{"norm_place": "pre", "bias": "none", "lr_mult_qkv": 0.4, "decay_fraction": 0.8, "decay_shape": "linear"}
Each number is 50 + 15 x the weight over its row's rms, rounded and kept within 0 to 99. Layers, rows and columns count from 0. The size before them is the row's rms in percent of the matrix's.

# layer 8 attention output (transposed), 128x128, rms 0.312, rows 85-95, columns 0-63
101:70 29 49 36 32 46 49 41 65 35 46 49 65 39 39 35 60 47 74 80 39 56 34 68 46 47 48 48 40 52 57 34 33 73 48 45 38 47 49 37 66 28 29 60 41 35 28 45 60 54 52 46 48 42 45 43 58 77 32 25 45 48 50 33
102:45 51 52 44 68 22 48 31 62 46 51 26 67 54 74 59 51 66 58 50 36 63 41 41 57 90 47 21 47 48 44 63 49 56 44 70 47 58 66 62 55 73 51 56 44 61 40 44 25 36 77 48 38 70 25 54 35 31 51 18 56 55 39 65
097:67 53 38 61 49 64 78 64 37 61 78 68 46 22 29 44 44 65 45 62 57 39 48 52 54 76 41 33 61 62 59 72 41 55 46 54 30 61 60 42 16 37 71 68 39 46 44 36 65 54 67 49 43 48 59 45 47 60 76 36 29 80 28 47
107:64 67 66 56 99 69 63 83 72 77 28 88 61 65 34 27 47 51 46 31 23 33 55 64 38 43 39 55 28 40 44 70 40 58 73 33 35 75 32 38 61 46 31 58 45 64 62 62 24 45 68 49 29 56 46 69 57 39 45 42 37 56 53 36
107:59 45 41 53 65 46 30 17 25 58 64 41 44 40 41 41 39 46 68 40 54 69 38 42 61 53 33 59 56 46 57 57 68 42 61 33 37 58 60 80 50 58 36 49 39 88 24 33 31 09 49 45 78 44 76 60 62 67 88 66 34 48 54 38
100:64 40 36 62 33 33 49 22 41 74 36 66 38 50 55 39 60 47 80 58 57 50 40 45 25 37 97 27 46 43 39 48 65 35 42 69 56 57 38 54 40 44 49 27 37 24 88 56 37 52 69 19 43 69 34 37 65 47 81 71 42 70 61 67
102:15 41 43 51 36 22 42 46 57 30 29 41 44 68 15 55 47 32 58 44 70 78 40 43 51 50 49 61 46 62 19 43 53 38 45 36 77 45 43 67 38 46 82 71 47 35 36 50 43 44 52 66 65 28 23 48 72 73 58 57 52 67 50 48
094:80 88 49 47 23 56 33 27 70 57 43 68 76 40 70 55 61 35 49 56 55 28 59 60 54 47 61 25 44 57 45 60 60 39 35 21 66 41 59 50 60 70 72 72 37 57 63 43 53 55 60 62 56 43 41 80 42 41 48 65 99 69 58 53
099:33 52 45 68 65 34 33 46 32 20 60 42 73 36 54 55 72 70 29 51 44 34 62 59 36 49 29 57 61 27 75 81 66 47 45 48 48 37 52 49 68 30 59 51 31 36 81 59 39 39 58 55 67 58 52 24 52 31 43 51 55 51 52 40
106:50 57 41 68 64 70 47 14 32 51 48 57 44 55 55 62 43 77 19 59 59 51 57 61 58 49 31 46 55 45 43 44 55 59 65 51 32 64 46 46 56 85 58 60 43 24 39 52 75 24 52 40 75 37 47 46 44 80 58 91 43 50 46 39
100:52 39 41 51 54 59 41 49 30 39 56 78 51 68 64 27 39 43 65 75 39 74 42 61 56 34 47 14 61 38 72 30 51 55 77 55 48 45 40 57 61 74 69 35 49 71 61 62 34 60 24 54 32 34 56 44 46 71 47 51 38 55 69 67
# layer 8 attention value, 128x128, rms 0.139, rows 86-95, columns 0-63
090:43 59 27 54 58 84 37 67 59 58 40 48 57 39 57 41 61 59 50 05 45 45 75 44 66 43 55 51 42 68 80 60 80 57 46 56 51 44 46 66 49 43 33 44 43 56 65 56 58 37 57 44 66 46 78 42 14 46 83 77 61 50 72 52
087:29 51 85 72 40 73 36 37 45 47 66 60 52 57 67 52 25 55 35 73 33 58 51 26 38 51 64 42 63 56 57 55 55 54 39 56 42 56 34 41 75 45 47 50 45 53 52 59 47 60 37 52 58 35 38 62 52 46 39 57 38 54 71 61
100:41 62 40 62 28 31 23 51 31 53 29 28 73 36 30 34 61 25 63 54 67 74 46 38 38 56 40 28 60 61 33 76 46 66 51 54 62 32 80 38 74 43 69 50 62 51 45 48 48 39 43 53 66 44 42 58 43 28 55 33 59 49 53 61
096:43 24 57 33 47 45 49 51 45 42 56 60 32 68 47 76 51 62 27 36 77 47 70 43 30 29 74 58 41 42 48 57 10 80 35 48 35 45 71 50 35 53 77 48 45 49 73 59 58 62 51 33 32 43 46 52 67 49 34 37 66 54 30 43
091:57 59 87 37 47 46 67 44 48 59 45 46 91 70 41 47 66 57 30 51 47 56 54 39 51 76 48 76 60 43 34 39 37 50 41 33 61 49 70 47 55 72 41 49 59 62 19 56 45 16 53 36 40 35 62 50 48 66 25 43 46 32 42 41
083:58 24 49 56 51 53 79 50 49 60 43 71 47 45 56 79 46 51 49 65 32 38 47 79 15 20 75 49 54 48 66 73 54 65 49 36 48 81 65 14 30 71 47 52 45 53 64 45 60 56 56 52 52 43 46 48 55 32 32 47 41 46 52 61
094:15 42 77 32 64 46 72 53 60 62 69 55 56 61 18 41 48 59 59 60 34 65 44 40 36 86 46 24 50 54 60 67 51 66 82 29 38 21 31 66 40 59 34 59 50 20 51 50 45 52 49 57 62 52 24 42 50 79 37 53 06 46 49 32
091:68 43 52 40 34 54 57 62 67 55 40 44 38 32 58 64 99 48 38 54 38 56 46 42 65 71 35 44 64 78 60 61 36 72 57 31 47 51 37 66 72 76 34 46 52 47 28 62 72 56 44 57 75 34 29 79 46 69 50 54 50 76 37 57
097:39 32 56 42 27 34 64 49 48 36 68 49 59 40 47 20 60 37 67 70 54 53 36 64 34 43 77 73 53 24 74 60 44 35 41 42 53 37 61 50 23 41 60 52 62 64 69 66 47 76 37 52 35 82 40 63 47 39 50 49 67 66 40 23
090:34 50 46 39 65 53 74 35 36 59 81 34 70 46 24 61 43 36 48 41 34 38 47 55 47 46 41 95 53 62 46 48 37 51 55 52 54 49 50 60 28 29 41 31 77 29 38 59 32 44 48 66 75 79 29 52 62 19 24 24 54 40 35 44
# layer 8 attention query, 128x128, rms 0.133, rows 96-110, columns 0-63
075:13 57 61 70 33 61 13 60 50 70 45 32 49 56 57 50 42 70 45 61 72 50 33 31 37 51 57 38 64 25 46 10 48 59 51 58 58 44 39 61 35 70 50 36 55 99 60 34 21 57 54 57 61 33 38 59 53 26 58 69 58 45 52 67
084:17 69 38 62 38 34 33 48 66 61 58 35 32 54 62 69 60 61 61 54 76 41 82 53 45 54 54 69 68 63 64 49 73 54 78 53 59 34 60 51 48 93 44 36 53 44 32 54 61 70 68 35 58 53 57 23 57 49 46 49 67 52 53 79
077:55 53 54 45 47 55 57 47 76 53 54 43 68 70 52 42 41 34 39 71 44 62 32 42 51 51 50 30 40 23 63 41 38 64 13 25 37 41 32 59 60 42 14 52 55 95 37 22 40 27 52 80 39 44 47 70 36 38 56 77 25 58 40 25
070:39 71 48 48 40 83 34 46 67 38 50 44 44 40 54 58 31 67 44 44 50 70 27 27 47 47 50 56 64 52 27 35 38 39 30 29 66 56 78 86 36 75 66 43 61 52 61 39 40 51 33 36 65 47 66 43 46 37 53 57 65 35 44 60
076:60 37 60 30 26 63 70 35 56 63 55 77 36 41 57 50 35 57 47 29 51 24 63 30 65 34 64 54 80 47 49 38 62 54 77 46 60 68 60 51 61 54 58 60 56 61 53 45 50 43 76 50 51 18 44 63 47 16 49 42 37 49 39 91
081:62 46 62 46 51 58 60 55 86 57 35 79 48 46 42 27 57 79 67 42 48 91 70 52 67 56 62 64 51 41 33 41 55 29 63 61 53 68 64 65 83 45 71 45 65 51 65 41 61 56 49 66 31 62 38 61 56 66 44 64 38 43 65 28
093:41 43 63 39 62 53 92 31 41 35 66 51 57 35 52 39 54 55 35 36 26 41 29 54 41 38 47 55 65 51 66 45 47 59 46 40 15 17 30 71 50 21 60 41 41 52 22 44 58 44 77 70 63 48 79 47 70 30 66 34 51 65 26 49
088:50 38 49 74 73 61 67 35 33 49 31 46 55 46 44 42 56 54 61 39 44 87 81 77 59 68 44 42 59 53 43 52 59 21 28 67 34 68 64 72 49 58 52 32 46 67 54 49 64 42 62 33 36 31 33 26 72 86 70 63 44 33 41 54
094:77 42 69 42 54 53 72 38 56 62 78 54 56 31 40 51 50 32 46 56 55 14 58 45 70 63 56 29 45 26 43 54 58 56 38 48 82 53 54 68 31 41 48 38 73 59 29 39 42 60 46 24 37 44 51 77 49 73 34 42 37 37 68 54
098:46 82 33 51 49 88 33 66 68 41 52 55 52 30 59 60 63 39 52 58 57 75 47 56 46 48 47 59 39 54 58 46 34 52 45 34 60 50 83 36 30 70 84 52 32 42 53 52 48 42 31 13 65 58 69 39 58 59 52 46 65 38 62 38
104:28 62 21 41 40 53 42 51 44 37 38 61 37 17 58 62 65 58 84 45 52 46 63 44 21 44 44 60 60 65 79 52 69 62 72 54 55 42 60 54 25 48 77 45 45 40 56 61 65 60 20 34 58 37 64 58 69 61 69 48 63 61 48 57
096:45 45 46 21 50 36 31 62 35 77 20 62 26 74 37 71 29 64 47 29 24 64 50 53 50 18 60 54 31 50 75 55 40 75 31 26 29 71 56 86 48 42 32 44 64 54 55 46 46 46 44 64 27 61 54 54 47 66 59 55 55 48 51 64
092:91 46 32 39 77 52 65 31 43 37 44 66 23 47 63 66 43 67 53 50 37 50 67 27 56 43 65 51 54 40 41 76 51 51 63 51 57 52 53 42 55 59 48 50 29 41 26 63 71 78 72 69 31 68 45 58 48 49 72 73 57 46 48 52
102:50 69 41 46 71 23 49 52 34 56 44 45 44 61 69 25 58 69 40 59 63 63 50 62 74 59 52 51 69 46 52 48 49 54 53 66 41 66 13 26 55 55 32 47 59 35 38 56 40 33 39 20 43 80 55 51 55 63 71 52 42 35 67 50
090:73 86 58 84 74 52 48 59 56 53 47 61 29 44 52 18 56 35 53 46 41 38 47 49 48 63 39 34 20 45 44 62 32 80 42 66 62 29 39 38 56 56 50 24 26 60 53 62 18 69 63 73 17 36 40 39 38 57 52 30 60 15 74 69
# layer 8 attention key, 128x128, rms 0.13, rows 96-110, columns 0-63
111:40 49 55 09 64 55 81 44 60 54 47 59 69 61 58 49 51 45 53 57 08 47 83 61 54 59 50 23 53 57 57 24 56 66 58 60 52 68 43 33 67 48 55 50 48 61 50 48 74 50 42 41 57 56 44 72 29 46 66 52 67 56 69 39
084:57 53 47 21 45 42 59 70 71 20 50 63 33 25 31 78 67 41 37 37 30 43 63 81 49 71 75 53 41 46 56 56 38 78 58 73 80 59 48 42 57 62 38 98 38 57 72 31 89 83 39 61 49 43 80 76 51 36 65 65 50 62 38 17
083:37 62 65 49 47 06 42 71 68 51 63 46 46 64 42 72 53 27 35 36 50 65 64 81 43 51 79 63 59 33 81 49 80 53 58 58 78 46 54 21 78 57 45 44 43 40 22 71 62 31 36 21 56 51 57 49 42 62 50 61 35 57 62 56
074:24 57 23 30 50 60 32 35 28 71 50 37 71 67 46 56 51 48 54 27 59 77 56 24 79 55 43 39 55 55 47 66 66 43 56 18 21 26 75 52 70 55 65 35 78 53 37 38 27 56 64 34 82 48 31 47 43 74 62 27 55 18 66 68
087:27 45 29 25 67 41 60 35 54 29 58 43 58 22 39 61 62 44 32 61 33 19 48 58 77 73 56 64 57 52 57 72 69 61 58 41 35 48 50 60 30 47 38 41 68 35 61 49 49 49 70 51 76 64 39 48 37 53 24 53 62 53 52 43
093:40 41 42 80 34 69 31 53 45 45 52 70 48 77 63 47 67 69 40 53 61 40 42 51 25 20 35 25 52 43 51 30 50 55 31 67 55 45 57 49 21 51 30 71 47 46 37 49 60 51 44 42 49 40 91 48 57 39 46 61 64 53 54 57
100:49 53 63 57 77 49 74 45 52 68 56 34 69 81 56 28 24 64 74 49 46 52 79 66 49 57 36 62 54 41 47 51 65 53 46 65 46 59 36 59 06 16 47 50 43 58 60 44 47 46 57 52 34 41 25 35 59 64 60 48 58 55 81 38
085:32 70 59 73 31 57 41 46 50 39 29 66 36 39 50 44 52 37 71 61 19 48 45 57 50 39 31 55 44 56 94 41 36 40 69 85 68 26 39 43 39 46 54 34 31 51 56 57 29 37 83 28 31 43 74 66 34 54 53 39 49 46 65 75
107:44 52 35 40 71 53 46 42 23 61 76 45 30 24 64 58 26 42 54 39 60 75 40 41 42 55 69 55 92 22 50 51 47 62 48 30 39 66 56 65 60 72 34 38 52 62 36 58 50 66 58 47 52 46 57 37 87 26 72 35 54 54 42 63
095:39 27 58 42 49 39 48 46 35 23 59 50 56 51 34 74 34 63 36 54 71 32 38 46 82 27 80 52 25 31 61 41 55 38 44 65 51 53 54 52 45 56 35 46 54 14 47 60 32 38 55 42 36 72 63 57 58 48 54 44 39 60 44 81
097:43 65 22 84 42 62 34 32 45 33 46 40 76 63 66 50 66 34 54 68 69 47 64 63 24 57 61 76 50 63 50 63 65 32 61 38 48 50 69 75 31 45 50 45 53 45 51 43 52 49 21 31 80 47 55 46 46 44 40 53 70 36 71 43
105:46 35 69 62 53 50 04 43 38 56 52 30 79 72 37 58 32 70 41 29 42 55 13 41 58 33 59 69 52 32 54 38 46 55 47 36 41 46 59 67 31 55 48 46 54 30 57 39 65 33 26 70 64 61 44 48 36 72 28 41 47 32 52 46
103:71 56 37 46 62 55 52 13 54 30 33 63 32 51 58 60 75 65 64 50 60 52 71 41 50 32 72 47 29 32 28 44 51 43 58 52 73 45 50 54 34 31 20 39 62 60 41 56 47 60 48 55 57 68 39 53 45 43 37 68 47 23 37 54
101:62 55 24 29 73 60 31 24 36 51 24 42 43 39 42 47 35 00 51 53 50 47 49 33 40 51 58 63 39 44 46 44 43 42 51 40 38 49 44 68 40 40 35 44 17 89 37 51 52 44 47 37 52 51 58 30 60 74 76 37 35 67 47 60
118:63 76 45 60 63 51 40 47 46 46 61 62 63 39 42 21 56 51 48 35 63 46 52 43 26 60 73 68 46 58 36 62 64 47 61 38 65 47 39 43 35 46 55 43 37 46 61 38 55 53 45 62 37 41 82 40 44 57 55 04 40 50 74 81